Each number is 128 + 32 x the weight over its row's rms, rounded and kept within 0 to 255. Layers, rows and columns count from 0. Numbers have three digits each. The size before them is the row's rms in percent of the matrix's.

# layer 4 attention output, 128x128, rms 0.174, rows 0-108, columns 0-127
097:105159124178068182108129144134073099154067100091152113102149038137143161131101125159115129136116175140142140199082056090103157215130159167088162068137145142123134155151122094106068170102149075095100174134148134097127141125126143083165167178148147095127148171080196101140117160176143116113115098097135126173133148160115131135133138095105086088121129156101096130098146182116105101119136
101:149154064132089147078071107147132179144130185132144144143145133196141082139182084156085111134112095091131123017158109132093091127087111111134097138076172089175091132141081048133112095144115090075098112139144165134062170101144141145126149121087084101098121123097168124150096112169104123176121130091103141171103170105163156133076121149097110126124147099076101104135119129170140078138137
109:118088144060141126197147128191146163132130182167103162146137152119106127109166164148167124099101163109101182150071164043162185159109162179140133174108119127156176156202193148132090140068155149112119119174123082108099152153081114101125155125158112092104134149141159109120206094171090140113092150121148144119174114108150113100080150141119068150119121173177110141118115133171114096119136
089:150095108122196096226117054116111106094173141134145090166164122148049147168140160122125107105152072149146100118084043174162103162052178075138148073047111129075050156166118099129139122124164113184126117112128088143124100122151115121109149126148123148100147143137144112143119156092113137115133148112135121120121119122112136101110126113138169086109102116138133148150130086087079078069104
098:135226138202108072106121156117079178092134119110049101148148166084122104099102181070095131141121109128163116134140236114112131108116178167119137145156190148178129164114153158119113171101173113138090182144119124096074119169105155092091171117120145099122151129148139182111159129127109163117084142140097137116128121167129105125083161146085140162148134155123111103116180131153170173157084
109:117121129127121073146078133166161088132182155039099115172116139134135191145167046154113098169096092116099092169170050144175147117080100165201134170136119130145131132099053111071144168168103148154140135146166128119102141128128100115151155082146069159159120140148119162145124177132103110116157114100098139125120102142129091113186150108140207132088100120133141103164179120093085133151133
086:151141188178158136094116172129191154140109113114140130155130101144137133146081164178106116172120141121147125174146142183131138080077128107105090048049123116130181119155138201078051100128157091176147121098094102131142120107159171160153101170154108115134114128124171119107144103073145123108142064115104103133184168105085117097177091172158128098154106156162175175115122145059138113141142
103:098025116127084142126221159126116165116088122117146113115164083168106158088098089121127086126110140083143134126169140197149088082079114102135112121116123129078157079091116126192121064182083185105147140143155087131129145055173142129128097105122202128117085146112102090158130136137127148172166152123109154169128126094146154121125141137179109117147184144104097159164118139133173108080100
111:083111202116100142168164086113132112148108154131106156074106116157213162079134129134151095130150108055081079127146157147145117126086181084179218139165090151054155202153091063114098134092182111119106135122133142142158124132132146075097120141157103114160137137118130113143146114066101125090118137160113165123167133169123126143095124164133148098141118160101099123186160135117114139174196
100:164152123131077072152131075139142116157172138151105155163132117181152114145117137130106152162162151069079089115124192155185114152089156152153165105065096087106132132173093151100152142087027123133167154117058159150089116116119122150090100162137112118116142129150206162117126126110100160062072103137130157099152154124127085179145110171115113173205114137167114107095163089146114112155138
089:081107098131118170129129124123070142103165126081117070180129153186144160139175113165092170103157253110139159116164061133117080171160164168117104176083155142193154122120133092062080069156182075119155116149148101130132143124180125115152143111132105101137124157161111117130123098132138131129128104130144099059161119102127121160128142162100163065148183141127123131097130110084151149093101
097:079099154119122154176184217113130160060099137084160107129144025124119167224098126083145066102089194103133078134117126172100154132101127100161096064155118130100133138094140160164105131131144108121139068094171114154123088150129157153077130103132143092178126140109121073136146137140106093131101170117108140120089113063106096091126152147165105136117138140107117090145105112108114139117182
097:147171087139072070134161089168124127205123127064111097151062072148094130113147166105080186145136126084038153141091158115112155106155094175122142232122123112099206211140164090170115122113098123066136114121123158127151152110140154118129160094163146133161163116115124150131164128120115177080084141118130098138183100114150109143147130118114152109153142089163100134129129101146099131129114
104:137220164076173100145080142178163128165138125156133146112180143103206098101165110141100108131144145139084184084135094109123152131124102032142134146176071214091144201062187155177156173150100119178153129098140155182141091115146113112174096182117091089139151126158127132090141121145121115132170130166147109123137091138101140146100110109103122115147119160144131121163119117100132118123149
097:043095146100130092185085142117088134089177097126146071130099186090114117182061155100153142193162114090145118202105086169113147083130124129165184126150123137148147132079050178038158156080096132203102061183103108130109155159107119103130130117188159140119094098130139162128087109157144144124123144095100104121088132123129108144130121140105116153095103133132137140130118133128141138105140
108:105140103123115154120112178220148164144094109099125200110196131101142141164115100019144039113076111174111071145108153156155106072212106094135158091148152106093109119134138129060108095111194113170126098106081113148135117183133128095129104157161096104129122126063130142151098151137118124107104124126124155120134112118126168092169138092127101099141064150132106133153106115130100118117156
096:111125142107138154090134159123059183058127151184081105107097157082125029130099176077169110152151107100168106140126142153129126094140100044165075080118132130098188138153166111131123122140181062169106144131116143147168149142162102109136143114073081125132161124130139129114117159099127153150162113099089103133123135104152116088143107092156122132200162172115192145189122131159126075086137
096:128138121128155144124160134167176134087082089139189107128112156117152153103148136119141140142137109068109092133157125192177127153114126169106162134179156041094068118138160200253173131204171127111144149166102128170136155131158134094152116104148111132161087139182094131096134180170144144109108149192107129139133106120149134133165118072109066107076143152098108142140139133149085135123124
081:118128177185161148122115101177142121163145135135155145119173117199178146122104196064068103080127052096127049060119138146191126100166150120133071082110176119158135146097151173073116161135094147141156135132163145128152143144110112126114151079111121119151080080160085129137133122163120105109161156119095159153119154174095136166135121133138123140179155153173168102148199146094089109145082
097:105088127142097078095130149077093143025116191121068090137125145097142149111154127092135118190113170147113103092138171154135054152119097178085128095140126166097090113164085164191092160078118176085170199109113127173138110114121166135166119114125087166131129139172160127173126086127178134120133127164096148156124122164134106177129104111168129161149182088117126125138160128054149127155136
100:098145086167055084147209064135153161160066172142135191152122117147067104128135175139090102112091104112154152179098139100099124145138162103118191129140171097143117164125084131118134130079060201121115161109099147133170132108130146130125142096086156084102134157145148081158150138167095105170093161140141143084140133105118119152143165123145158151091186143132084169141141162093129201125076
113:106120150142116134195079080180040090225132126108120145131163186190125151075158175085143148129194148120196101114145097150088164136069064132208120114083111174163131183077139108105087187136148155178156154135111128127132146103097120114137149095170153148132103126117125148081137118128121102137114116123143119113168156116120130156125135107103133081165158167111111093137115095164099159140117
101:136086069103111107113180102095145103144125099135169095180121140091157225157148099083133164162132122135080151160150176146219113119131128055200097165108129118163107143157098089113126096130058029108087105162119132140061122094079156127134129151101102175170106137154120153085152131167083124176120098141117143142096158138179108096126133151134111127148133147134159141128164114131135103100095
095:126117139070126124105134072096171112069048149088136149092081080131064122201107176133158162123116189136139186075040150111093145134070166162127106172162028132097141060128101107145053181129144143113099142124136116144101124131143065107138125121104147101161114098154092157129138114096099106129126110150166149104139125142114130136108133082136123142093151099117112132161156112096132093147157
078:172049099070148096100157100112159126123166071176145072121140108145173058122114130093146180116126115114089172169144141092103087173132148104105125125116152154038131075159073124072141037134119101115146140152129158142117136151117133157115153140076147095137148195095129156173096111113133113103115154162147107138131145157142112189189179135131142120132087124072128175141145155137093161133182
104:124065144124170127142143196147120134106131185118008105138088152136155103092104116173126108173154141112122138076049065198163108145071113121196093149137131086126181088091083043104131093146103119094173112198102136133110137134133133122092126118133130150066131136157106115133163111112115103146101113110132110136145123168149092120109081122107180095101107134120123110178148139128102137078124
086:129148130118097133120112088105092149161073175116092175123117095121148090174102053092041136166125134188090118143081111162112129069101128107133109158155135110117184077106122112137067189094085137119183127154167149138083164086105152156090123123102148092179096129093072130163134114134151155154105106127074069145068134122099126122071120106119110176167127154150092155119099137144111092198150
097:157106120127075152114120114136152178147087191148187183157079106091118044102156138073142112075120155149141122169195093150162163095057148136161047093072161118069097212164134161135149108108186074120111184095133090127115151128155136173173148184136061100139131120095164112143155108158097121137139156138105143126134158130135117118148093092113099152130131138127128142118122162150151133130119
112:121112077141123165137124129184138188100110163116135171090127150148114179153134076134130072114131141105170073151122183099079100175068137039036154133136117195142165094121201173095081152164136170118120210124123093147068102170101131147116082111115059093118099156111126157143140116161145126147162130144130143139110130111124108072106134136109099115120145149101109167158117157086104110119139
094:156123078111137124160135089112101173189076140173165090101220119097095109125143086100090126113134108067164146109116154152182064132039144146127119075165094121101083114137100145140169189169046140159142103116192134135149163105163132166135119102130126143123088126130131147112092149145191146094101090138125165096119115181128135095076171118073131164151168107105172133104116136115135146164114
092:163136099079128083161099067017119117002127087129122152118086145081144107170125092170148150110149173058113141113115132087141133165131114159133106100138167120134149108083172159092144127095199147131104143147134120146099150110110115212162077119125137102133099146133113133105146148140138163107107168159102104088135129124098143084116095135163152092107116099129177132113105134076194092106151
097:169161176155071108123132076080158150069137129083090160166113166106150094104117089069174147157124133111092138087109128190121131075098142094132143152098108153137119193127122159178067100043169130185140109062104094102066086087105133061123113179180115122159130106168114105133128100092091155148115106115114122093177170115125125110109117145151108124125135151088108190093162118099100137131132
111:139098155154156118095115095115101018153141156063121136142147139144177101048081166072125153095116144097157093116151102131203000135140188113132148096105101135089112160105166145113158139133133126133104157062168141128159121091122185118163135095115156135092139124152070125116109161158140109133131092122093128170126173122141130154084087152121171089121135132091138106162128082133118134150120
076:145117098086171107171086151112099149163086094113128130157181101146149154132104149098181177112126108137121115142162070053129143076143103165149120084062214196150142111143147136093142166160127177101140176135101138095162166132102109132136186126151125181122182156096090161118160126143132102145144211142123129083146131149116086128141115148134151009115123152163135143075124102110133143120117
102:102110169130069143135161073065087115117115085103092134161121077183094155147154163161160134106158038122166148055156168152156057092151117179121065146175046097131117145132093137088111129144178106141112085106143117103122113123127130188140119053146155147116135141104186092109160122128134127153059146148084143104133134140147117133091173126150132128150122133128175176091112156150131144176138
101:060118106115132141157102121116121097128155128153130110097113139061129159155139158129165065170122111162136168139086191160155121011100163194102161167204139069084008156110153096129123112158180157124084109144098079167173098117171147113130146132110157117114143124129128154158140124125148149133098172200119163116146108122116139136147128093141139115108175154111144141106157144120120149104092
093:122143152092237200105055134139162112074122139091166144119117081137118181110123135126153228143161116057135166096103106142168138146084071148142090154146156102121088128156168132169082131112173166124102172157137112086070144086107144113152140148156124125152088147104118117151159126109143063114169138150122135177090134095149113123121167054103098103140146097158161143114119127151151099167140
108:096157138117098136078134159086137091109166080126126169125114088085183140128108160155135127022101068088221147105165179130106145175123059108209150074132039086126190117171101169090129132139128104112117105143128111108115121125111109115117134117140104106160169126117113099068099117116107129126122130153074122145120152101154053134071120132128125154170145144114113118142095163106138137083131
099:177139100157122096152158169084059151134166146144139084213201104063167183139087098133136116094089084085136159091117095175121105175185173112102124154142092169091098171119131175144110113110125075152132124154087149101160119134094114142070183159146162156093104142088160094144111156158158119100112144127144114197112116146146139151149125170126155161141112074113109189175104106120101126167115
097:039146171133169155159140144083163184118219072099162114083103108126101100098147186116089080151131101089165138098141138099105149129133079112122127158160184062089203074083110167168168140073141200139122121151163115118133101161096145078090155129137104136154134119138147122150131150133170162132145166092128152100093173103125099147097123117113103120127092114121154155158127163162119178158170
105:109051099167180130129165143144087073181177128190152130131135132090034096148091157079201132170134127191173173106083103132134086130103159127112179119064103137114161112099153148151114103136169106103087111101129082120087175124112166126099169139078113146127147176112135125118108136186139136136091139100145114149126184112166145161176158127098132178156154122133112180170107164161149130163123
111:122131126144118098096138152081130106104143157179199118107080255117108122113072111121194146148111142097109105135094168085110083139183144090063126115097098078181102092061119095185132139178106170137063163119073174104069122116111100127136133070125137088122105120124145141128097106124123147152095136129121117120107133080150129113098079140125118151094167114108134137151094140145130099105161
092:147109117147166136110164080126158139088090158144224158105095136115135201179178108133100073136062123135071151155150118164100231077154111095188092121084111142076155152119128168102143189126069126166107134137194174152117063142145126120135110133130151136099062087131144140104129135105139123110099148113089141131063125099098140088102093128132124129104140137165171129106163120136100117157118
094:168138155157170110147140081144203132097140042090203113117127116178099182123118184148161131103090190208144150120109081123100092102134186117135143045087123176080141099150134131143139125168090106136157163084094137200129081118144082135101150155091083109151140133120125138162090133144096081134153134138134122187170127107138152097146128111177111108105113099184143144133174124112115096151130
104:125165050128200141110172092155165097122103136121071216181152095131111154164139103115158135091094112161115135085137140142102098175148144089100144151187177076119070132095125124126120110008144073115113161141140165136096114165131153149143129075102113157119122121135093149105133177115107091117130116128162135131143136140166108160151063112098148139154150152097072129098191126153143095186106
101:130153135152170131082101135051138110156155131146099105100161153158123079157126100147056113125099221160166102140189144059158114113164130125113046112156152133132195163011107124152134134113069111118163099093168137135110107115169192157118101130109142098162158133123130117129159159093102114146098135131112140120152135071127132141080094132158196165139140160166138134116110097132141101094093
106:168203114036152078181186086127123184130148136135171123172118138103118127162174084110077113093099096116134098090083167081166158219129139032176086116216154099138136107116148149121142133135083136079125108160135137147118100162110091132157132112062155135115143112143061085153121194149136129123142115088118100125150121113135116120144143115110126113128173127137106111163163124144140126102131
090:129159089141182104131147086124149116176134112063083167188096053126142143105228102111151093115101130140143163146103117137133097135142097110124090131110189165165170071132137065134089108120211119115173146082147106159112092114136160090155172107112124149114151160168144133154103132094068096126177117117122140089065136160113118153086101151101150137157108122094123115152188163087097131148060
099:124154157044088143155099108099166118151146074134128118164161105117098109161140128094119180056144164063172104119157166101175140124110146129183107120139139075210161094124156080145092122179134067117087124144080136138119115158113111144102134167104101151146137166118119117115162094149077098130124086205138120076177147029115099123131122122114148113196134075124104110116084152143110101121106
105:109165118148105053095095166107133133150188187126130114137170070173101152181175098177077093144087056146120150151084099085216205109105140120084191145130137100126137076135164186220141100165126070103169113119140113117103167147137102098127165157122139113109142154152100152074128145142143131129139129121124137140135114205139134142116149113123074105088102135143152149138099143146113127124105
103:083140104177141128210134184155151233139132114119131149148121160143186156088170100092148109090146178139152154111134131199144154076131185175165105173025103117121147149102154158156148123151144137115086122162138122141142139114135088121172122127186115158190121141099086141148145148169146138182083138132113141147199153072146148127150127167091116077148130158144153181105107134122112124120121
101:125135095163117133134137218121095162157108138104131157137172156124160185112112167166140150165159146073108145077099089120112144165182156125170088122122165096235086159148135151078170182092132180178140072155090088148118153100110133145170099150136103102134159070123167141154107167188144109141172136094105129152185110172096120107135066113123149159115143100169126131112115088125173132116093
104:111093142151096076092200087194121087139063118105130158170125183170087105185043093123123132099127092088191117197132125132134124119077114134140141143161121180127162149066160193100179150115108106168140166098100119094136078169131145141098082148088144100160107161103146146150128147098129122124111135102136107127188075102072097098109175115144134142155119137180077169108134151124115119152135
104:096157137143043243160127130118112120099131171104119131121096109163067162145134078109097106125069193124137195130153133114148091170136165086163119042060083149086146105080137157185124100139107161098119093121104121082125144097156101117159153119081149119104140115090139113106125160168181125121133119149139161153128195144154128116130131104133085110156116125084171121145125066106150135182120
097:104087120137069166086112119086048082136138162121169061112136183103129152128196177082056136109208135173158113132159195127116128125166053076132071146089162135102138107145150074101149144074162077175150103116083116147142147147158122103119100102156090112160136178137153098135106180110107143139106170137109135156086124155101143149110148113101126160135116198144143126146122153132107129132159
088:164115180135112172127187117173173181114078066077173135086129195117140162093123217092160151164136178123143124117094144159116159074152157058200149158128128106111083136120119118124083141089145176149075142217132124178115119152154114175154060084114138099153125125123122191109118075144124095143086160103140134091116122106111136115150115118113103140099112114116141123160141128170150096139103
101:159122115154158137164147117051078159170144218090143164155069182092113173121118063108159117110148095115110059177078067115155152109169100129161085170072189181149188102056143112139144094110180200109107122144134129097109128118131099126138084138149129178112123100109142117152126146138116152127108153100095139094103148119101192140136090119126158107110175137102122167149117124100130147153155
105:163101101158105154127108166156186145067125169048126148092182084176098181164131114054140160134120150109079106168155151105150146163134143211062135137126120076138101159168114098153132128096107186105088150100105112094107111080120169130136098092159158172124127143132144125080134167156104104155127146137068119137082173153155078183120114125114123137073141136079112123130130114110149082132204
103:173146141126071124164185098102169122132131108144110160101168172143186116193099094124136142164161189155143101114092192120189093139141094153149134122156124080166121137107146039138145164082073077139097088154091162129087108131091175104096163110073154088180122152121095112144098129103092135116067127143097106107182143154099103146130130142096123148136115081157119096062143108168168155174133
091:141091106137147149115118100127112193081128133076156118114115107142147179169110168177127103091167139141126136138126130231073214139095066159073053093153166125100109127121120061178153148072119083143143108057138092167122142108127114156137134137160164152153128159137104125168159142129130130095119144127138065203099118111053130103171149136180165137098148125135131140134138117100078116150118
102:178103193146067064136079188179139114143197095151040153107114132102176181143132117147148156066167121141165123107152131158120103068089064164164151106179112148075142142096155077210106094103154134146117158096104086145132106105105184098175115128113108149122156153175140149111137121130099115081119124143142172127111126119146099180115120147087151131133101169108136119151118140094115066126132
114:147179187138156132140133138126133074118051099103133126208151121078137088038105148140091121224084184123105118110109131205116165121127145142087104106117192135099152123130117127152184112070146136106124149114170137114100139093090122166161116149111135099130105092163160099114067151124115135094160139064092115164125144108095105140103120129129154169188094125113094139153181160193159113127118
102:112175126081061200185116164151060189129158161056160109178155039126120182099128129142154144123115085054144194103095149164204130125157144139134136149116037109173167133107191099123141100167128142106127112129151120133160103109123102076093163127138148156121142129108130144139121112162145138115155085186163171112147077120112170161099130123130127108100146152133138121109118125154163126111138
106:123130111190130111126103100152097162100133146150088115097093065152118068123065178133077175133109128106147059115113161097166093160125104186139184081174182149085144183053172167136216127158163122085098148142114135116122176076159140126135161090148080113133122144120110094144142127133118162135112124147130109158106132183123124181072147097128122141152103113123055096143093179116130092154133
095:189203180167117160110062116079126129064149154127171167139149159140107105168090105180139200172121062127145135114202112121107162095197103084063094125146118084140107180112125125068149119159120113144114128158092131115136123175132127160099143169125139131158128159090126138090119117155086154115126102120123121131107113138145196097132085121116127136150085140126161080092193105202140116165097
111:211134133077115112107082135143130096101147099135162110150167208055139182112148134143093146167138158133122110144114161100147096114130193118132172141070173149137155093158207104113084117120165097115141116143125105093086152082093120099150154123101097110162173112139130109102077078124096141131141193162066165097134162101078160039119160196097100122130106138150126124099159105140104117119097
089:096136091170105207154144128110110144124190122096184047131138116166123175095123218109100118149157163063160142141168109106162120188123128145095137156102102089158148175075078142157094100159093069130156136122144140097105123133138156070117098146121101123086177177134147132142137107132117113164084097110058186123204127089149134148139176093117101153140120135177146151119109125173113102105145
101:098110145115199118157143087102142100208184115095129155076179128147120201097136137063158091111152085162088111201182186077097154111142159086032109126108111162105139137154131117085116140182119147084081144133134160104117132109119127114097128079170114094157150187070106149114134117146118130079086097128119129132134135094132151111105101163102114152160132081111140139142064141132080145132158
112:110069104143160129085108183161091105111137200103151163000157145130163131152156117151088196135143154160179083090121076123170139100133134138113124126128111081086142119146203133095157115096152189115159106103151115141124146108123141121091170134149097094142144171163112144095117094152159093144144159138128146109145170129088145117085204157135099117134106144103132111111143077108154168109176
094:164134149108073170125135129115062130186114133144164106215115132111141142113138151167171083173142149169186036178159107134168092139140124130089159112155223124166143112141087174214130172122139190134157182131134148158101126149142123128156111102087056166167142104139079093067113136071119124109114112113144128141083150168104120157121168143115111119165159113085125124112121143118126124137127
088:075117089139156156093100070179096175161095093146062087137127180127182120087132133149155080083115098114135147193140151105147166110147123196133121075118159111112118055145096103082201167175134162125155121100128085127106120105184114122175120143161177123094100125069113122167157118106114142123110083135123109162113111142117098094099108128119143175104121151165157122041162151165164157081098
099:126125138054140147109094164109111131177139109150155133112178113104133085121137090083120079155203080159115152117136160122165102101131057187079123102118066107089136206125132125170052166162111140144123147097122144153074172116113134125094156101131245130130131127106198175103106094110170108131124157097100135102106184169116160145108133118121093097121151107061154123127113114131141095123129
103:123156121195178125128106173156212169098133122091171093136145132096119066114134182101081094174137187175185138104132104125077093160154125126178188149156118077112158094094144159087121065123148058140212116092118126149133137131117105149149150191135160161127105163141102113174154076149110135143120078135139119124145108109131151095168100106099115096153140139127163139185142128074166120088110
100:148125173100126099140080049179139135089155128113201089086158201151073134086197106112134083149103099105143143077148072090114118081117073163133176226131163182073133143136104170150070128127186134107125140146170127109101128112097092111095133158162132119148093150062120146192100116134167177121124162144136117144127128095162131162148130130096094111119112100139132142090120147166137134123127
107:136167171189084126091145210104227073099094186143079107139133181135134187089103141077119171101149087130069152168117164073143190139102099126112111066128098145082088069139188104152138091091115115134146156144068150146119169153160118099103124152127161134114170139139125153113186154119090109126104150099131118084128090107116117156179143119119109153129124144150110083136117116110133128164167
086:112147155110184154092108112113095074058118146160161056163098089131146044096132167135108112131133136142116162145178083129133158176114147156189116127136123129124138146133081110201060193085099142090189153103105091177167143146132167107086172110146133135136100132102146132142198142101124128107068128107132082103118092124093147145171146162112094113082173163134169151162099149107098143074140
104:100117093171148150076144141127082148109093092124078075109079144185103105121088176146147135159142097118183083122141099110114202081100152047082088157117173126201064112130128054176104177128126143149111131104076139183099148151116170104078096146082143145137134159143109176123152137099093107149070148063134101135137141063151107106155116159126130156138121153169148098101129138134114142144145
095:136141122104155177136151156102101131151048113096200209132158115134228140144106117124209115086132146132125070188156095115189154098172101126156118146156127122142121234086152166140129091162155089125107139086147140166137171189141147132108132159124105117192111155124100124086113115164131088146115133104170156120157153155131149165154104120125112078116162130151107083182100139134116155121135
103:076177015114164101116094110141126194143079156135083143165054107127172122148173123006145171097167081193099143091070136137120133165159138134070099105096137155120118128089175109152181111147156105094163126092081138161114091132164116100112115110136144121158108102125122128124137131166137138150125145141134111130098133103129062148141132104108124188114142165122120114116126177133112166081134
098:156116130090142096161083113177150135049174121096157185187093164141122152151087164139180199147186131165120128121157125172089079111121074112115096141172087125167114052121109194172136119121123151184140090112070119104064104134149090120128150171124099137105142165140121128114101103122112156168090092114088096162137142087195102082114139139130107111123119041121138110113113129089155152147130
091:138112112148087136067153155090153138235157079106143191130098143176143063161159118116107149142163105143158075028109115147127130107137116128163124097091126099169193098186125178182101111112141134126091134144101153117093121156121186136097139165161126144117201095122138143087171151149103067143142085142160146144148169155148161148137121110092084119145095078123163116171131181128099141136140
101:111179108152170092068112112161125067072146098095163065128117154123103117168143163104097174113058129090126095055102160170105218131134138108177146174068151139184088155118147085161092118166109159096089169147083202118167135107126157123095140062094120163135124115140136126104134144152091158158116167144132178127107130160115159130122110104074155113123139187128167107136140134094111161137146
106:085154137090016084103143143108091072210108062180084111187072117119134142189174134149157066126090161118140079127084130059130126091109140152124125099134185115122122082128074064125123097142153201119137118105119141139134152136150113175141114173108098136150142121097091177092126112147084136084157132125127135133135126112140149100159117121173150173109181106109100155103114134112165117102117
090:108131114150082122102119108151103099201199161131154151070148163139136107183096117088160133132131101123095109173076154161172157149158065108066200101132091102099155104211127108069129186099087114172139101131045143099092111134110171103094144109113128086128091124111110150134128124082136113106140094196137126154123125179096140175149145106098098167099149113117146106136179092152151129171158
098:079154096109090112085123070200139063151138068103089169122106197210104151091119136100096136096087188154124123112123088107082147095171203136166160131124117078154103103060084101181123167175145102111126162129111159134123111073123120086178138115158124093075104124191108150120125117105085129109076118127127165125153136130130169145141105127120087160119130077163141139129168119123162158141109
100:118190076143164127173153120129096154101164090089119113147165140113147144139118114181074181095179122108175173167160183188103162138114212111198160134086100136148168081078179105158145140173085137111098124127126108142111144133127145049134168076162184130160135135152075173126085131102092167162153152115166145133143122142121069125095124133134115135130175160109107147133096136158075121148079
098:109188176165137102177125119060185117122104109123077111199160146125095135096157100183108109173129128165121156129155093110118122095090163084082056158122085152191158150079160136091155142185155083183150101154134089136107155096099165127164165112151096078128121150159176133162143172168101124155141105133148113158125109057133152101082108130165167164111105127144108191162119139104117074121117
101:070104128138170120150085102074137119117120131159062135166220209163157109160124088153135076159178159164088174101105133149104103170143149234101132127077107088126133171124140114116136099169137117116097134107108112164056150105122136100142103147114123105167131165152133084106134152144129140147119149145141118135156174110137111174080147110076108125149163099078118161138101156064057093106107
107:102119101191120100181126116089103135133126129127125144153190163101140133133167093176139068103119140137118117150152075060056195213130073129139166080072080130075119186128125176153172129134178090151112141157120094117119152125113155136206172175111142185163139119078142084134122104168156176143121138134147135137141106147120181124092126121105174141143154093107126126187122100083106102106113
093:063142126133098122171108077143112089159063163107106169092071169110107112139126050095133123165109114184160188127095180150161115063121084148112129082127022106129110150089136109076111130109146098182161072093110128141076177114109118111138119080110127116123145117079127149137115106126144115068134097119123106083157090132117090120088118125122128155110128088161064124147130173116174181121092
096:102074123167072116050150191126106109106076160133178164166111193153168152088143108143093078073133142067162114083136119150090114142147157186164058147147107167086102110057105161093088169130145184148123125166119116181132142167142101121083153136168106135125145120117116151147163088143173139117112167162099146114126185092115156123125149136115107135061135100125104086093105115069146121116102
090:180101160144120142184093090162192150112103109066173144134235107086095123147138155096121091098126199104158177177186192153148105119108080141151128093120189102168070126165143087140126104150103118128178156103103085152179154123108144116127103124138191178128076155156130160162113082101096118130098181136153112144150136121116167113125103106101148134108117138127120143129096068142174120169134
091:078103133178095099096166124127142203139109094105125132087169086143122115129176137191161129128100147050129160068114116134062195097129150102093126123117124116095128076168092135142154087140134251159098134084108138171104148147151115142168105176124146083154073108090158137177149095167109146123107145147140093065133115147130127146147163128083118121122146131063154182149142140087104144132124
103:194107090137079130118114076147112146081054122078159137100112179108152202117109139160161150197157102166131156141132126125093058171104082123127146157118114189125206062144133115143149138201136119090150128135143126163219127141152072146140117106169159105138107103137113165154094136140111097169089134119180123128084109096114130117099130148110138094094136145091139137158120100052107133103081
099:172095171130062082123132156172180085128187107114108145095150144142125134147136110083077158090163064107148095107117112155082126110104154115101139181157122118023060096079118125161122127150183132142104148151108099059078131080109093130110092131158159112133200157183105164132097150103132157103196124121110153145126127124112136159158175143077091111158137127092101137152119163093087146163140
093:131100122037127159119116100193085189103091081143104174192109149159149068097114114115163138130103130117125113175137086177125102173138064114109146126211116140134185149103065147193114184140101107130196138106133125151078125122140133131171137116120132157148173079098140173132103094116116103187114105078108108162160123130100132080121179112176110174158103103143112121102123111179146122146102
098:112093179136100093092134118166185170048081147116198091126170187167147185194159114098164058158113125087162059124088112153177172110117147132071094138156119134173140171159132143076086098126119017148121093136129109153150167140160103165146111129139103102141128088122106117125132165151149104143119087129093139109166154161110117171130082150131148126124153123181129154106142136121123157152130
094:139120121137126106155091205137092146088046160098036164151162129149193156092130105104133137197179068156099188190122171150143195132062120107126073177140157097121144131111174105150112107061132134111146114141172120147085140113113065144125162146121125184114156153149130123127156167126101128119096111086132156169123180125118102119102115088164136119158144166118122113119108140187134130125177
094:152095110085141113058179113062110164120198125160137076105116141120153153112132101078192151122117118114123113033095177139210119137175081152106130179086119106157190126153104111211102206082072180098151092093130159150132097130102141112163138118112125149132131147169132145124166101149144124105086133140131108170159116143097138122152187146161134140108142104117153117139146127164115169119179
108:098145147161188131158130154114125118050170182120119161110133090165105172163149130083125047195101135112118115123152193070183119124046147085168152102077155152142101219096100107145044112135135156104121153164175142079144119128122170154106136100080154153103087081152122158117159157149123114122132128160155150103138176158157123135146117123129182106111134123115133073172104156113128138139118
115:131125148097080197098191079140120053114083124093107120121161139144080153122069105114114171102087125135139136085116145132078126184119169118156124163154095147086188172076183131163110139103184162098103143177146140149197132154127112133101168087120167109127136156104082095172123108157143127143148086137197151153140086124097132161112120131097168158126160163104159141170127072086092201144134
118:186088072142102195087200102198154151135194156128147082124109099073073138126141119124094122091111153158189122195169215139123107097151150144119135189167167135102115189095102117130133139060149106181135131130177103110114152141141132136126135097109186063069087060091115125133089166115118166070136127120127146127103112114126152160135118114130141172122142117104135115133156141129122162143119
085:067111056146102086155130094125095106141080128130168123175146146128047091176135128051095136117169171108105132087144135149104101172112147125132111142108181132126056165105113148132112128031078120117124145161162157136146103104156101157115141098121171179137160101154092146156151161140138166170086154131111114129127096085155110172117172096111148161140174155119157172110143142107127047188181
110:130110129108182166093115119120116078097132128130102140128141149142109231140101135089159188145050111179199137104188146131157186102120134214121117058108133130154119103132124188059135170095074199090154120123192158110124115104161127145130095119152143157139092121101130156133146088132171116104088143142148116151123105142110069171147142146106132137130113110163161086106135194148080140140118
104:138167114114129152166097086137134141144089099100047100123118115140085148145122127138126108116184148184102054159133115114146111100161194100125076134108190091117127186100170104218153137193203204143169133099119151119112170100150107128192086074150180098110112151134162089100108132099102151104128092139136089118135130095127088123149107136158165123093165135093129130172164127081132117090162
109:088106148207177084150227061132137183124132169075144109130081153105148130067208161127115087149101145175156137111132148187147116126150123117155126165122063083130177070131121110122179142090166097104161150095089136137146132098090109118149139104115159165133096124137084090098115146146164130153102117143116115150156112150116088150107094179087173102093184117102111140173097146109127163166096
104:191119086139168180042179187181193179161131116139131131114125133064082105149115060152140146079136088089133127101096135158095147233135173149120154214163107096119138177133092088136121085131140129189157148099118103126140160142118139129147136151077180066115105114151128150168106143114109130155153125112143163102114117137094165111142164124137158149098181166102149129115133102124142147122150
102:163152119183169176102136135113166142170123203155141110158139109142077111096197152201203164162144112164143063130153062121138092141079110188157099115155100103128140191139118177062115101146162141097167119139103150172155161139163143150145129150166160138128112116099144154159146096096081080122045127141116072087122086127100142152145158175140162111110169133115157128156152123115097145157128
096:155119067103087136081140151111113079160121142135185143124083179085133085175162127102051156080156119105117124137157109092115091199106137113186117161119153110111054117157082109109082098138198126118141120149098143135147171111172142105175164128133100169203173143102154152141146111115107108138133132190136147053091138140143161109199128167111174157080168090105106126143147113108156152150133